Weights of a small transformer language model: width 96, a variant of Adam for these matrices.
Each number is 500 + 40 x the weight over its row's rms, rounded and kept within 0 to 999. Layers, rows and columns count from 0. Numbers have three digits each. The size before them is the row's rms in percent of the matrix's.

# q: layer 2 attention query, 192x96, rms 0.094, rows 0-64, columns 48-95
# k: layer 2 attention key, 192x96, rms 0.0925, rows 0-63, columns 48-95
# v: layer 2 attention value, 192x96, rms 0.0692, rows 0-63, columns 48-95
# o: layer 2 attention output (transposed), 192x96, rms 0.0914, rows 0-63, columns 48-95
q0 086:488515483476546459479543510522452523523462451568540543488440517495487430549386444476451480517529510517491551459519449536491570531471493473464457
k0 094:470535516497493449490435546568452474506510585505576428475515541465519570477543517545437515521394511433457538492474483488475484493454492521485502
q1 103:497558509499522522525501457574464564503474519518574551530543469534541480507454493497509464457496435572548533435451473502533537487471540499501451
k1 076:449478511488475537558448553417485479518541536460539497509484482570513561492538526525597466499506461517467474464495463565480474533467427480473487
q2 094:508471554501482521504448481489536476493523467499534513499540504605568589477515544528474528446459441533462470495496587464476396520494490493595557
k2 110:489501483501535489415567505539518521514463467564455459447469509436445459526519471449460520561497557456471502474556565477483510465539529484492486
q3 088:553490540492464519514475477461533439568535494458483482469530523488482518476564532532471503473492538464447423551498572444501425482559478482559607
k3 071:486505483522555445460519509643500537514491569508501502534481524442446471559437500572429534468512566463501484451479527439487467533505524516557487
q4 063:511560487574518419464534517501485469530453551478466470474470493445451467469497487410510498521500465427500496460562471546465473510503444480448467
k4 110:486498514482477492554451533464469506474513531455559544542560525567552474474447534497569468463523413498486535507480487574528478560456463511515501
q5 101:523514470521490510463536532583430516509441598514509502483481460441492489501457442461551537559533502494524545472515427523483567511480528520449416
k5 066:511527443419464510557452524440497488481503514459538579534553450541465467462464531539538450466519460518472524529521481527523488476489447473515517
q6 100:457522542514490490521497481441564495491543444520491485510537473560503550518540579505458483457436509507479416560528556457522419537496537486539577
k6 064:475497479512548515514590555540552452492468475527484397511497502504481574515511505547451521533458572485556452513520508474535502489474532481471525
q7 056:518458472501534487526469436561511446517466499527492502506497526518464525486509505502460573496503506467456515431490597401497406483507500473511523
k7 134:475506475474447479541515565468461465472521487429578581517540475532532460434511520530518452502568441486459523510474484559511480542543495503493504
q8 040:481499494479487492513521532554496519479467510486544491474472474494496472452449436439489531502534579478594560447499559564495558467540517475444488
k8 197:476529484475508506530473558473457500436467504463560576493509500571523510500516456534550473503557418516501527482469506540502485509509443513440511
q9 144:539533453502530511472515518561461501514463567481511508482474515459515468508479451467567520563555486475522583464471415543484571473490467530438397
k9 075:509551489460506502480469540526458490491437592460535619494487485495547480518496441544514484527533474480478510500434433541504499490498451555490471
q10 087:483445474462560471480510626538554496571473523515513486394519531543439466485495502522469502530489516472570517476601504496476482520518467502469474
k10 088:425557547523453433527530529542567491446515466514536516533462520480491524470534595519475518441437479434494451511490446474488502548577505510493516
q11 082:462511398443497506476609438438514541571512533507454464548496523454500519550503462504497495490453461554526382578504486478479492470470475501504542
k11 083:424481496477490547438505588496484555476475482478494454441525464472529491522535559502476568540478482522515498480462453576500477502429500452558517
q12 082:429445526456412466508472514523471422469482441499466519513570536538494516510507522454509562503515447532490499503551471498624544523505458571557565
k12 083:555512520523539483526536421538463486462576525461511435454498479549514485491522459517522503541554523493560535414548519475424514424523490474597507
q13 088:485483456508523558440411477426548507495444506514495531534481441449479473502470545499528522514465497512447442484492612481567446437526562469471469
k13 089:543424512479508490491485468534433446489475478473443488483427514407525535481476470505519534485438494450439531502491498525505556555515534532507419
q14 083:453477478502513580500454458573458539463480454449542533476506510558580582503431486538463585452603486545498534546409533490523457558474523435508473
k14 081:525491470392462444486477515550514535494536505553542523436488527495492460471531457469488495510541476540463510474552470584564538446488478521493468
q15 087:494548461442453493517476538481478460437522505495491509527531455477523506467556400508480462515420520435623486511484451428460523458491547491500497
k15 087:497427550476506513496471534479467511532578523512487490527436587470446489514439579514446562539476500468543485480455501473527499578517407557465463
q16 091:500533476505476376467527594523453529446406564463484556517526529450492441451503518497521473433531594478492480557471443544529497498577502443501538
k16 093:517528498496568508530505474503560608472454454508497529529530496524495523467453458463507426485531509582551490541481532425486499484457530527478471
q17 091:510465448510521533556491489466487485507539537496503456499475462515510586542494515495469492546498447518544474456497543469489519468436509539522459
k17 090:517517484492442549393472554485493436508442499470548509519429519529532471448563509586502568530441521443412486496543562508549465491511523470473483
q18 087:514455502482481542578520544510500593446516484472478555486484506538548485590441439516500467491449507540438482587487471419553560507452561517491388
k18 092:471565463474418568498509487476533457566502529546471506450464586501533470466542529466433504530512477484458480491545507471500501474528503493488455
q19 089:550455404482572516470505492483450459456459458494508531461469506466515634558494501465504497500528501540485527540483474501508390452478518474474549
k19 088:536450547406531521505516468491487527565479477485532465568570545470497513454539460485493512497564476484447483513512427546468463513527553565546507
q20 084:509467535559514483550501539494502414551507471594540487520571475499523489569509563476557539531561495589516532545435514440498514508466454501511492
k20 087:506465444527486466481506523531455477479390421505499491472485520522503479518563461587450422514543469494512530483505466471505494484446504591549480
q21 079:445479482470454457461542506543583549443510506503529506530476459588506424506526512509534433499518521397515492415544446563505498525468460557503473
k21 078:538544559559513530470498467538498456520452453452497485535543548486608551505473482484495529478454456564529500463499537446518534465529497509450476
q22 083:552541490499448584437446498596537493557516487519521535468521481489503562538556545464474471522478542493410520540460447434507531432514517453523517
k22 079:501531465479456474520497538497509531579509538477504555462437500554528510523509496486490495543569600467498479445420462508549488524545507500589452
q23 090:468506535400495488470471488549558585551522512474467449556469530454499415551467494512521514517474484509407497552474525560461511555528520468439481
k23 089:452514499560455512540443505465469524484479471444492497451446513542522510530563488461556537488497462545602489576413460540537583508495501497485480
q24 087:496497534451547482469541510557575517534466448552412505528564488518531517502494513517484541435598505468508515420462489516547419475534494530569392
k24 087:514542468515497439549546571594488457565493512493464538529514541486579489509471453447482484451518486510495523499536469519502434516533533489473557
q25 087:500418461499509563516454452491480493424474526491515499482475450505488429512490461494548563426490491495544471557476472528450512546620491581592463
k25 091:484436491479552514446475548509485443534547504515447519423478527560547501491502552501473533487461507532463537569575519493459526533481477480453456
q26 083:549525478432513538552535553567415503493499508472518504507498519438519496421451504454473556535452516459470514489565511487519455550487482460469546
k26 081:482487429518484454547531477435535529549519513482477502563553517501440491452511437455523492501548464506589491472442479490492497417551512475481425
q27 080:565489502505437435486483539491493450532522554490441566540556519462480514443509419430554463493504485520523482483566534516569512529468518491519548
k27 077:446528477552549451522496440513504467472554493423534529479498534484467517490458540468466550467549479473559451521545492482537468561491498488546442
q28 082:495573522514552506461560439527525557499528517448498497503474522448456474529511507485545488472492538466464487461506410472518549553443518540500498
k28 080:489515515463531618492440509444536508562535528513441480509473472506552509563490491540531492447470508492529509514520498470485545489592492428463516
q29 085:483454556427600544543445428495465511518500454492509570497538598504554597543438565533487490533485478486490454485424502475453467487430483508505561
k29 084:509486519473521496473540484489476493525498540543492471478498559511483449417509549479487462506523471484481494471441473496526499519512543463555517
q30 086:528509568512420523486474481450495443407560498517477458528559380495552513459527467586510482488486447468554532475505516510493474525491487497537522
k30 082:561488453567514470482460527560456452529505546524499572528524491513442490526442448520450527491457528541490555530432555555492514548440413580511534
q31 085:449509473421470571493440533505557499503536527536461553460502462494473486466506525477465467510532512475502484439568507485491480395471520543514566
k31 084:547503525476451532585533483554471503435514513528542543502481509561486497435476554475487496429523466526491542418454512465509460537530571499544447
v0 089:447524484503464489506474459460488459529480554531568527487528507516491555459465557503477547510438494387442432547431506450474480515433464437515491
o0 087:498540476494447449477488478530538469463508509471520536492427434517509482471555476520505461475475576539480539508457519506515519554547497498440514
v1 088:521511526498452493520527521440473538472539544468470503486507457523485464560582569432434516468502485502535500463539516535434438433440491461540495
o1 086:442539506500495483502509515487568552464478533522547572476434466512562526555480529475458409502483457485466530511467484491496508494428533565523485
v2 087:534423550495473495458488506530556543495512472573488547444525466496518488520471503429450512492494555516548506529486440469465427531545493550451506
o2 092:498491429478505497546535447455498471520471466482557546482458526508498641547502534463479534491481515547477445444539503470474558471515521449502484
v3 106:465533534580464441470564508512502486507467504477519489388500529492524486465488458457504524454467463479520514518529473500529478442604455429420514
o3 103:461531528538413434462487559554512454417524575526508488542541453445547510440526465485507485462434540415531536532495525464544465496528449476443504
v4 086:556481488500492502552498456450526488510518509475543516635503505509402448543466471512499458457524525504493497433486520530494467456464503576502484
o4 084:531524586479535548427502454530510514516511478496516528536493519509451516524401461626447560517511470451548432520465531528511531481483579459531520
v5 085:488558446524559566577503413491482465564501519558452537482538559519536440552557416468540501490509457541523495503530432496498459485525500462536418
o5 086:491446455558502501482570455493475509580467517467483459570471501472441474544508448535536529499465517512560563500483505547505488491540412521582421
v6 091:449484450483553478530427487524544422540471482538457461520570469472519463537496459518497509511476472539508506618449406475537556456418516448456536
o6 090:450458488571473527474480497555543489483574600513477493523481476561457431476549455566528554523543453486457512503524541486493460432508457458496582
v7 088:476506497529452509471569531482575466545415474524534477483527547476442481529613500480481504493471478474485565465531459526460514527510512501578486
o7 093:528490497509451442473476492540478507537486559473584431531529469518507514463583536562480484450512494468531523482484520458531467538517461576526517
v8 093:537507482507386435492472543530436455465547506419584483523442476518498524439494504491515490490485487424461477425516547522576541485479499497530518
o8 099:523562574433482487517442485502499546465466525459506528442559453484587457446515481448441438423513536544473541536488485468504541469504553516494551
v9 102:566467502458458499478413529481490543494575515462485489561561520518543533462362468498501492466473571494448504527489573539497477494512491487535517
o9 101:499527535434523524513442438471527560522545428458511532472504571550527535530456522505463583561450450522456471514451492517470559507461552453525514
v10 090:449496542549506452427520478521559476507468547508538546500472454538436567437529536497459430446573472533541550536489501463527563531485535428514559
o10 089:492497504551375501544471522530504449451420579478421537514445470433502499447521522511514489462504519494543584498509516509542472578503496479477585
v11 091:535580517566582477429513508530506437410512536528575476454489508511475397469574527429546534526519464433511508448498474512439466518531479519488551
o11 090:494482451556480421562492504557522553449483564547518484458482433432449536413550488444516462472524572425535528496515469476483478504544530482409489
v12 091:493558528539436511554464554492493531462481468492596578470515443483507592489506458551396545510489519507479549509464446440481419474491477499478496
o12 090:443504457518424479492579509526520503484488497496469487419483461463543502477505490484466524482503523500477565567512496488518520463568475523441490
v13 079:467566524522427538545569535456549516487499543491500448494491560493495457528477468462534493496520522471602465424400465465500520472506525501528434
o13 071:510507514513500516407533580494515464544488509427541464460474476488477514531561531527544449507474546478480511543452474465486455490502434509523513
v14 081:481488525559538539551528421464510492489407509496604545529479497524529446557488501483545502544525442469499537412522571559474479437491515451503455
o14 080:477503461591528476445420527488483494574520567487504443483493456496509534555467454536475489483514525427576542515451516532537541534548530528482435
v15 081:540585472503559426486464454511554548447482518507522495544479450524529480536438477413484525497490562463412498580496556422441523532519519525512451
o15 078:538559479515499503557478529464527517497536489465583516495441617516492455497488438483511514491538554433469465473523491502517483425494526491520479
v16 088:446493568539481484529463556561571429478516481466485506395523507541488508432548462444539489508490568552475478453576558524542502504486492466506471
o16 078:514422527525434467500578492485494569504471545483552491522560532488529597555469509500439465533478494509522562451528549495499435410467464456500508
v17 088:489489506507496511530499481446497486458525524501495507487509549513511590470568560534516527453507538430583516462433390495517461551515538493505553
o17 085:436464531466492427534480470564526477427494558462499512488502475473546593458506504480495507439445493487533539494544446454461564503561566532516511
v18 085:506513473457459439506477409489537548400582503436517484527546532539491437525490502515470487465537499566473503400515443525497522490512507464518525
o18 083:535520536465454480449475486506480586465477573500380545433432485522485503560436476565509477562578449478462485469510484477477526460445573523491520
v19 091:452533538491511479493536488512540488474500499518514507457522516543434489573504535484529498488566438533541493522540450525557537462494540414454499
o19 084:535521546547476472494511508566491479433459544521512458530446448488460468515514499585558454510501555548582473467473513457548396506530403444459526
v20 097:472514545452472547453404552490555565540468511486574490523482482499537518495427517539544487392533514489462525506475569474496503571571525451537562
o20 088:493535528483491458397437468496497479558505455491510500494459500501491536461485501388542537479489548410450494545516548471492515563536520474451486
v21 083:504448537551534482541524431545457486434526462471447462535489503424498490492567540520491577489504491462498477484546463464568430515495437401494514
o21 082:494488469543549511555614500534472483505536504506419542503593553468580476458421553508477486476517531512459481473543486543541483414453542504514564
v22 101:468534473539501517530495464514568493470523545543478498513447487395500512570546509495483611537485400564595510450491465522532469465504523501501480
o22 098:423527455523451474534535570491553445536521557507485471484523399475487514469468502529595478425523509444526511521534512499536436449524479585471520
v23 087:463466480483512476512556488498483522554483503482502522502497605409526539475482512441480530585576550496526457501528532574526524425448524485519496
o23 086:477489550528518483399480511539421474508510508492535511554566474501534516507520503485541469415539470563475522392454503466501553495477454487471444
v24 089:501486526466477484463406533530553516556517479450517468501510492475517513534495525454514444482423554541400485583489562473463494482407533542454550
o24 087:551508525527455484508436479486505509483511458438485510496487580535500514564500581503534489590523518515458497439437523481532509491493515476515502
v25 094:461470443520402493463452471491528637585500464529423558561478502512480510500509500479518584455507561586479531482443453536522481477451544491484444
o25 089:457526528466476521468496452469534523558535439526449485505412489594500487553524540493500479519482482546450463474529529507561560415518503542553441
v26 090:530531449541477535531459538491551585578508512450453500550519469532516457547360548496409508467475550531424488487485578547474504556563455534501521
o26 091:543523480491508554518458429481516599540482437519438548465497575534457499549452495485428565556510558477419463502471494512460564492467481430511526
v27 093:458465534504488497498512393497406454455482480516525508510511515516485473449478511491462614481520488543585484526551488536554584603447456484489485
o27 093:537526552556516415522480467501485487473464556485508493497531481484527437463458559523517503400435516577500485493510508534494600498518463524479488
v28 087:510556475499468559439559473519405431543559512515499519527526504519469460442488515499489461506579537485531456559424458526575469508573517467482467
o28 081:533540590483494453493514520493505515523506579544435526506481427517492448472551500548450452438535562573471524519457457477480520481539556481518485
v29 079:434484525558598497522480504479482438566522561456466543509561579503470494537537493458521489491514450503551501495489586447540511511426517429498506
o29 076:476478509529506504533456514535467534555492504506444609515451543570447486570383497481468494505495500480591485482504545492459519516532474467487553
v30 085:496501410545492535575464595472536475510521504533450558575551487548468531490517514484521569560539531484491444471537472461500520517547493455528470
o30 082:417437540492549538519485458483529525573474482582438531442564497467546559569435483504500486487502471551473503542497483499477505489477553512547440
v31 084:522469498526546494468514618492536479582494505534488499542479519503498512468547530510480516428511453535576514421465420553592513457448488485547515
o31 077:459507526420488457531472526522485501528411518535447494554495431532436516479524496531522491436458499463579529491520557473557442527440465494547520
q32 082:545546503521539563563487519410511495532513465457431479474455485459503520493478456499539478494479556529415344497441482450535561512459522514462513
k32 087:473479477507479517493502510512402548436506491520487552572456484511529454545562442453473474517509448442527530556508464545483565525643505538547521
q33 078:548480498548502540436516466551425486469461539503472450538505467473518479494481464526522462511502532554495359492443430510547543535517527450504494
k33 088:450464539507531459548465508497485570415474464569490572467489515462490458491513562493418538514446508417551499424452505476523492547508500495497472
q34 087:477462538532498496487539398368511501562514403509457475532496484483474472523490465547479500498529531496528417523522513489521510488573515540531531
k34 090:469508505496504529563480514481496497492492470544486549461399465517496493529521553519464485518513533521522450499421546405601499443516519447437438
q35 083:625489429502522564412536455589466499536475609480457438535499508478474438450541476467526580547525516455520561469509501519441534472489486510496424
k35 117:508540514423516511492449560473489443525504455463543537565532584534468477520422526534520517482483507522455564522527525578525501489434506487506522
q36 057:398496466437476481591477557487498511488469434531554608512488534571497533528485514474493480503489493494509575451550475423472500477452529494481491
k36 079:470460546541491475563541473447474539462474462544482488507433476431453484504539465447484531546503537474559457484419489393511463508560510518490484
q37 119:461496551521526448440506438428530476524558452548456457516530481506509514594467506521436488500479497523564482520521551484530467533529526539530508
k37 104:501538508533535564523522553456480541480519457461493451471413459495457510475568506400487447494452506478497448465530478416515562472457548422468521
q38 095:534492459438446548480482492575443518483516598439558543518502515470472549491558490516586475524523452463414506421506487501430518425481454480521499
k38 073:540605522520514506493480520577562582516496514543520527523481435439509526521525535445538493473536474503475428512493470485578496495541518529512414
q39 080:444539541544546461500518527503481427539536463586449479517500515458534531570527563500482532511461504572488473537577537484509501545532535456524533
k39 106:455487513541491557559566531403496528437503468504487402488437521495462515478488492452517484550478555495531445523518471448466555515494524447451511
q40 121:470479566567496478492505455455513494499499448558431436535501498504514487536465565511438499480477540538528460567529480450527488553509581488513520
k40 097:462452493523458524573564504440528526495573446521504417478499578524474538488492506468483515497481549505498421517495521453476491494481544465490549
q41 050:518519501567437501453534567506523473486541563470428529453491513535532533474491531492505509455501418544524462508435435523525508607554516506501525
k41 122:541533457499494496456439495551483471508451586429493526524534507489553507472463482571520518498551441490520584509539497531431496531507416566503482
q42 100:574553546542541506490520565482510480474532517447447434505503458451433530480533510540564459604501506508534541526580461459535518509482519494525507
k42 104:486468462530508523464499523486582474481512519514555514442500522504505508561504559515573587578557514485421554488487483497455550484493434514523550
q43 087:571475508530524543484485547487540407549599543429539462452556533523496530514493514517437516535514449502551497410461520504547549546508475550513502
k43 083:526447526362481440496459518578524549484474544488532504500492482474477563543491446483525559542541496566508424548479494506494461495502521552468445
q44 089:509557485496474520476476411472456595468451547463523539487499447449397454501505463541532472432512555499463545566475494488508603539532514477464475
k44 092:429409488532519501513521543449516526499554518546496499465515478554542575517516531508480397482443538471353514547526485578483462458516464460509487
q45 089:564537433466473474456509520529475515495440454575587454462512548491480487458482513417528500501526492460533576534537559542496433484501530418448552
k45 093:528556502524553456530485486525481497486534488481481491528546531536504474502546405507516524474430486446536480508537447532454525481494526491499520
q46 106:484552499489472504490526527464510445460484535495486504545550500446503459570539483478513447559463500504511486541511442446602589478514465447498481
k46 109:501391458502465545522502547505486493465484502557506448522435476486449537486471511519508483491524480447501551518520540497515529461562497515521495
q47 096:466512505552558510489470447556572504486427499471478492541528506561531507488538449538581523466495467493535437477456445454522415497461491428520464
k47 096:552458530527509471433530448576498503538559542491517501478499501545480383433511568426520425533510436537507518514507512510462505580548528549491463
q48 100:531483452465472504482477446504429536596545433446476527458557477529459457551543509504454439510503506517498443492505527490559494449470517511550465
k48 105:522457569501480517485515460550438511506431550509511446515467476450565557487579530497492488494518569436402438533482445470494517578473481511518539
q49 093:443497498499545522580506560489462475450540499446623529463485555502495437518445537446596467526488558520457472562517410498488583453483514460473506
k49 093:507455535532450475525552424410522443557529467509521516442510460433488556525525499507522532499478523521456467454497485567485496502413545503473523
q50 084:483496521450513559531461473480512502497442545496516591575555481493444546532418438570530409484517488551492423554517508539485497488457476569544565
k50 093:454534540567534503490493488451474505509504502479478536469475436477466472535499577536490441463496452526593498476556492578533499546502517431521535
q51 097:509475532522470417470563519581533506474561564483507416538592472455526523478544479497481484505508507516571563482526519495473503566503506564566445
k51 096:574529458422574569485444517421538503585469547553474475492475458540489521497484512519507527530473520548469439505519584489506517537398463517524484
q52 095:450469473444448514465464483573502479414528503512428466521489506501539578539542456569488507430502526528506543515502483459577506514484449475493488
k52 096:594474477557463539569531477456502441529504513527477440433434465585478445504418449458423524464526487560494522510513497444458478491550453553523466
q53 103:558536538517514539462496502489510453563470448492483503456482575486568558524478491453422555582455543581493495455538495495453466575459523534458570
k53 110:481472483505457574497499469503473594478451533477553564507520533472533486531461467479500462478520454457612474502453473449485534504554477485499554
q54 094:485457487518459449422509471552429528437583560505444475569563430460516444456510452509541493489525452465602487555541547521431487488511484476452468
k54 093:505443555507553530487510577528536516508458556527473474525485480523460532540486473472567462511473435517517517481519543471559468539497546479570449
q55 090:582456497482498506518478516578505522507449531500466511491509567526504562534566485424501469549470431527550475467502431486509410502445478456468543
k55 092:535494447499491467534505509527533512545515519466527468487500498473538443380536505430519531491475493496541535536576499452401530522530509509522532
q56 094:544535506490482504430531475546493485499542560446423435511515456478515518478398421529539536487477561460456425522490490526506447585487478566594521
k56 096:530514526526516536431452565477551558498508556558452442447562514490501534552508548466522466509458472448500510531604548475504494509455484482512506
q57 096:515474541468478451437474498549545429587529491469499477467547501503543508458509506520461507482492521470547535561500537538590450489537426442565423
k57 097:540572494556526489472520457487433467528441508541503465498451510497461472443527465442454457489531454462495509481524548498458564555483463540597504
q58 096:441536533511454483442491511491514475450593575445485493571507478497490475571502506585517522465486419531508438467440486504488541617528480533489458
k58 097:466476536495517414472498480526577549561404542524500414485454495548520622454466515500533452469508499522495501486508608476538493491422511472454425
q59 094:523482526546483452475458555507473520478534462519541565545467484554593518546431535472463508490509464525482538560434605490498451534497486479508526
k59 091:491490561572527488539463472417500517461458494520465547490489432532546474430549483523436490493472413500558430518476496488489444429455533485538488
q60 089:449482479514558528507559524450498501585423513481522516482478532400515516461457455474490548494554475435625482518497509543475436585515499507523466
k60 092:449516535480543429452527515516441525503489493535482520587517516505382452498472527486528505493444494479540497488516509538552487554473505470493484
q61 090:505443487495502496440516539489452524586537502482501563463512518536451436540457543491516504517580469543478515531457487581511599509459463537495436
k61 098:449470554552549439488511452444511470502494460503499460491497490460457556487536469555498431516417507554425499530515530513531492507422496508504487
q62 093:525465553530494441461441540541481472517600526429501401490477487447490484497442495481573477513599555525570425530504543506544540614553454489494497
k62 092:608491509503478400523603521508494511457464554570510470424463446430507581516449487480519452523474497477553480482451519484535480519486453568486552
q63 091:509472520478439455517547533574525471441535502520497474451434484557550503487547409459484414525501509484532519474507453507508455525540520580444449
k63 096:563499439470530554506536465509555480509491522505505466534497505480416522473521508449469456482472488593391486522510479468547473521528506497447535
v32 102:523450440509480481508483490463508535530474534517456507559484487502476623520546524510493452511508485515497506509491446516543566517471498492435521
o32 095:513519574515514585480506430490467508455490518465526552522618437454514492497552513538573478586490492518475427469517461458503537561532555486512521
v33 095:518422531454553495536484473489553478490499535496527526405476526583524461489466539497464492538401523470460482513431541507554534470424457540515470
o33 098:494474450569492433522530552458564424456506513550493540521516483552475426473520459457548493460545462460494505519503490499592523438430484539487450
v34 089:557498481502513515443500472514475529458545505545433503470543489514485519546607499608508543526431495541522502494469519447500514429530518529503516
o34 089:539564449492456506475544487491494483470477397459587593492444481506538463481463476499543527497541424415439526485474518549557459517522451486471505
v35 090:535529453561491524500547490510444456539499489507528509551459522576501536440527403465483427444502490493439444468505521490453527481545452540561478
o35 078:446527515536542495523525519523523468521503465499502528496531440516514439517407460511490530490491425474499534524491501551552399464574501522511477
v36 105:473424529492513529516509542494450547572484517548459510518512486551546527502491476542477553524424518514515536496525460477400509575440479526522519
o36 105:450560535468524449501559519484482524428510625466525521457561484424517449445499514439579427492495508467520471518557459457551484468582576509490564
v37 097:419512482490488473500533506523502539566530467533540481533512456425492553491572465483573479442448521449491484529469474494490485493528506459453496
o37 090:530504494551482529493465505486413517453577437473572428422471511480615475508492529470505509538455555509425504499499524490488568504610464522480485
v38 102:526469501468481469532546485450604498514544514514488512577499422425475551503523522442501546454505522508510502423468499568477493548464537589521470
o38 094:531507487470460488541494457543433511481481457495526560500534543487490487539478414500399574561491489473514501515526493553460507463532525534462586
v39 102:501534493557502472483470452476574466486573511491486508559497449482431455508530530519543520515534517623452465507525479430508483467395503502456476
o39 098:497560529459491487451408398531501468457485556444497544515504501519536535494480550550410520507456527537439564504461498596479504550514483460495496
v40 088:454477514548514456498486501471482432398441496531445532556439511492503471558531451486509516486544525528522549544522517487503480564478491593458497
o40 076:505510502537525524553494445432501468564507502496511567483506506458540483545517531483456541504565487485410505505514451504495534492492519489541518
v41 091:506495478557467431517491480464410522431515531553457469512513486496492519511554506454535465432489526474510532448495481475486492527533492512449552
o41 090:530498468491487540501529504483472545535491384422585547500463551524497420480488451510531498529515476492456484517491497529467476526487485512451531
v42 091:510467537560507516600547522499504526550492519447465533453450593499485498503547534465497466466555489480458469450508527477444470443523504506450482
o42 082:505535442541474610549513530522539543508508472480513507511510551509461483475547491466555514527545507446476560547486525493504446429466498493437549
v43 093:447497464487495513464485523522546543446475503485476513570513488468535485491564468506513498527483453429574469419479449491604475573530518557425485
o43 083:536517516504598496565436440487445457555492470545563522490506483453544517506488560517488522486431415403489474477499580461538567477465499446528505
v44 104:553533554573550494516463497502493548446408486527484522568474541485484496500459546486530550509466530549441529509458446456462542581452538494444530
o44 108:468463474459471457507497440461511506489468559495529489495550492481424535440509478528495499440539529529556550493446534549523498484460433430491505
v45 089:477487580573475446499519468486520550568551487510565470482489491524503494521521528465445504452485530464426543467538561511454455468428441550477511
o45 081:430528463509512477412493523496568451447514527557504508495486482528559496505515476433432432507495549502503525539443489490539541453462505585474431
v46 101:535512423509504503473579563486430521474452515509500537533494470513523509452471456447494419461537511484479467444502438526562483555522503529546482
o46 100:447541543496630518598482509504491480518529463527429486469601461441490499535479536433518501545465537487524441448511441442525502400496519496580482
v47 101:504481466480469476483563545466474611484496503526460491544466467479506471437506493468447475499551500470417464499500538443483448559459478511528497
o47 094:489584486495541553562551477514442461529510401455517522431497496456471509508501489472556499558506424459479479522533477619499476413476492535522544
v48 105:519425579491566486470478505480542587554397456505483495509535470401476479544569499525487503462502495490554557531516457517524540541573543489500508
o48 092:565543506533453468522505480538468523515526418516620540472566496424514521454442457441510527497487558504506483489464521463500495432497501426488601
v49 095:517502506509517546507540351477507448492406521481508469544459563574527496509413506550502466515521531477491526500411396526457475441514494537487446
o49 100:446491568497474498524453490477430440511492521540424551560572462512487495536460490497450488461539439537612523470485538506538477492447485454470512
v50 104:495475484473573503558543409478473462442490478562537475466447508491522520428547512515452538494471477501529500524515547489552483493513504472524480
o50 099:484441504531547545475550506511564489537561423525495490505455478542572465467488478577508554451495530463427484525499464495495519495489490571525480
v51 106:490494552484495446471498464499568492585480480495420498458506486542518476554474519457480475507480537562500507490437521510489453452580429508510456
o51 108:530520486547541475488536533502466519521441467485493566469416544506553468536487471470574542511531491476494497485533484483463485508509479496471501
v52 088:436581446486456476473529534513466499510476536465538515528460585499439551523539463428464545481563520501490478455489500519522503455498528535495549
o52 084:542490511460496587490467534493525503547478497508441448458526563560501509574538480460458467466554461540478469466424531483506569455445509514594467
v53 085:545491466471499452492554516482429546603475503475525506477520512480462444515466527517484508477522504496558543453445525475536497584508494592460520
o53 078:515536493530472558483495439523570527475531494469563547466534529485468500533463439513518468512578408473504541522447525483495513492430472507444592
v54 097:520461439580480456541509454477483497519507488485531543504463571473555495528464531552503436518568477499478504454506453497461481576520525583512511
o54 096:479477470492468509507457521520464482529544507479513468498506490515453482489479454496492508490522515491470621538473532503575484540473417500428486
v55 093:489526530486544585429565561510482449492573501476509538497482470428505531584460521495516596496504442512517456471464450509539461498464501418537484
o55 088:550493434506476457469550496526507489551470495473459475500494564540551544562457510535543450531521472457522479505505509453474424506521455543574575
v56 098:441401470503459556525475517478501550515498533491525520464558472454496501498501508578486491501507464504482468495422436505465520542511491489508475
o56 090:512513517535493525509536469481481421465497565491549506491559566450513526492466511500438503487517508511487537409461516537551486487475477474476559
v57 087:467461534526548512477471533493516577483510500550515459543513486498491497534486505500539524608560490601525525500526414508440549467518515475485503
o57 087:550474470423481454457492435461476538503469491477548508466437586497470558543441563528456448481524505589496540445489608472509535567512494462458513
v58 083:534468569496523458512562423495560489465492543490525496543492604472454492594487528492516480473526506571446517497461437508550498462569515532484482
o58 075:534546525473504511591509437517484420473478491545476532528479453509491451586456523503495578509520456498499511528505499428528557508405423496480514
v59 099:515434490543413497448478526516462440465547461474511446532452488499480497587439501439487488531507485515551479512448422513501522499542481498461497
o59 093:510459531493521480522441473533424516552493532545458491529518544546576514531497549502552439495523481552573464478504556485468526547520523482548419
v60 093:452487498498405530501504503476492484509577494518517554514533529455481456469537471584483541543534533411454458476438490442520521412548485481478476
o60 087:582511519554427468517495433544465486495550532489513523481470435506563479505538478474474425535545544482487448471479466530511544523438544514516431
v61 091:547481504525466511496502525562535570435478514471564541570497520505488554535589467465563510441481440474576452525537483418432542427491549558531530
o61 085:539515473465447510557495462508437512521475465543518526492554546450396480477499499535565487530488498461517531529462523467522509512522491525483472
v62 100:440479476517536506467540549532606483473537520593504515523548547428460528563583519540510470486505492522549461535572523517462558509507509511525546
o62 088:608514477460469458544474521478491535394481543504564552501471443527566512495482566429437437503440566482412563567493503409484514464518524485491497
v63 092:490555560522504457558513411497461530523516553542454468506532505505522559498432533505497510487487480499490472482485481467564468539525465377484478
o63 089:444518473506492526507541523440491504525524541548432426467461589519456555550520498558587495463516414479526498487494516453472458420518426445448515
q64 108:526524512452475551474405523461499495545483469435563594520519514547528535536472562524489495481503468597431625536472612491477457505446413506492516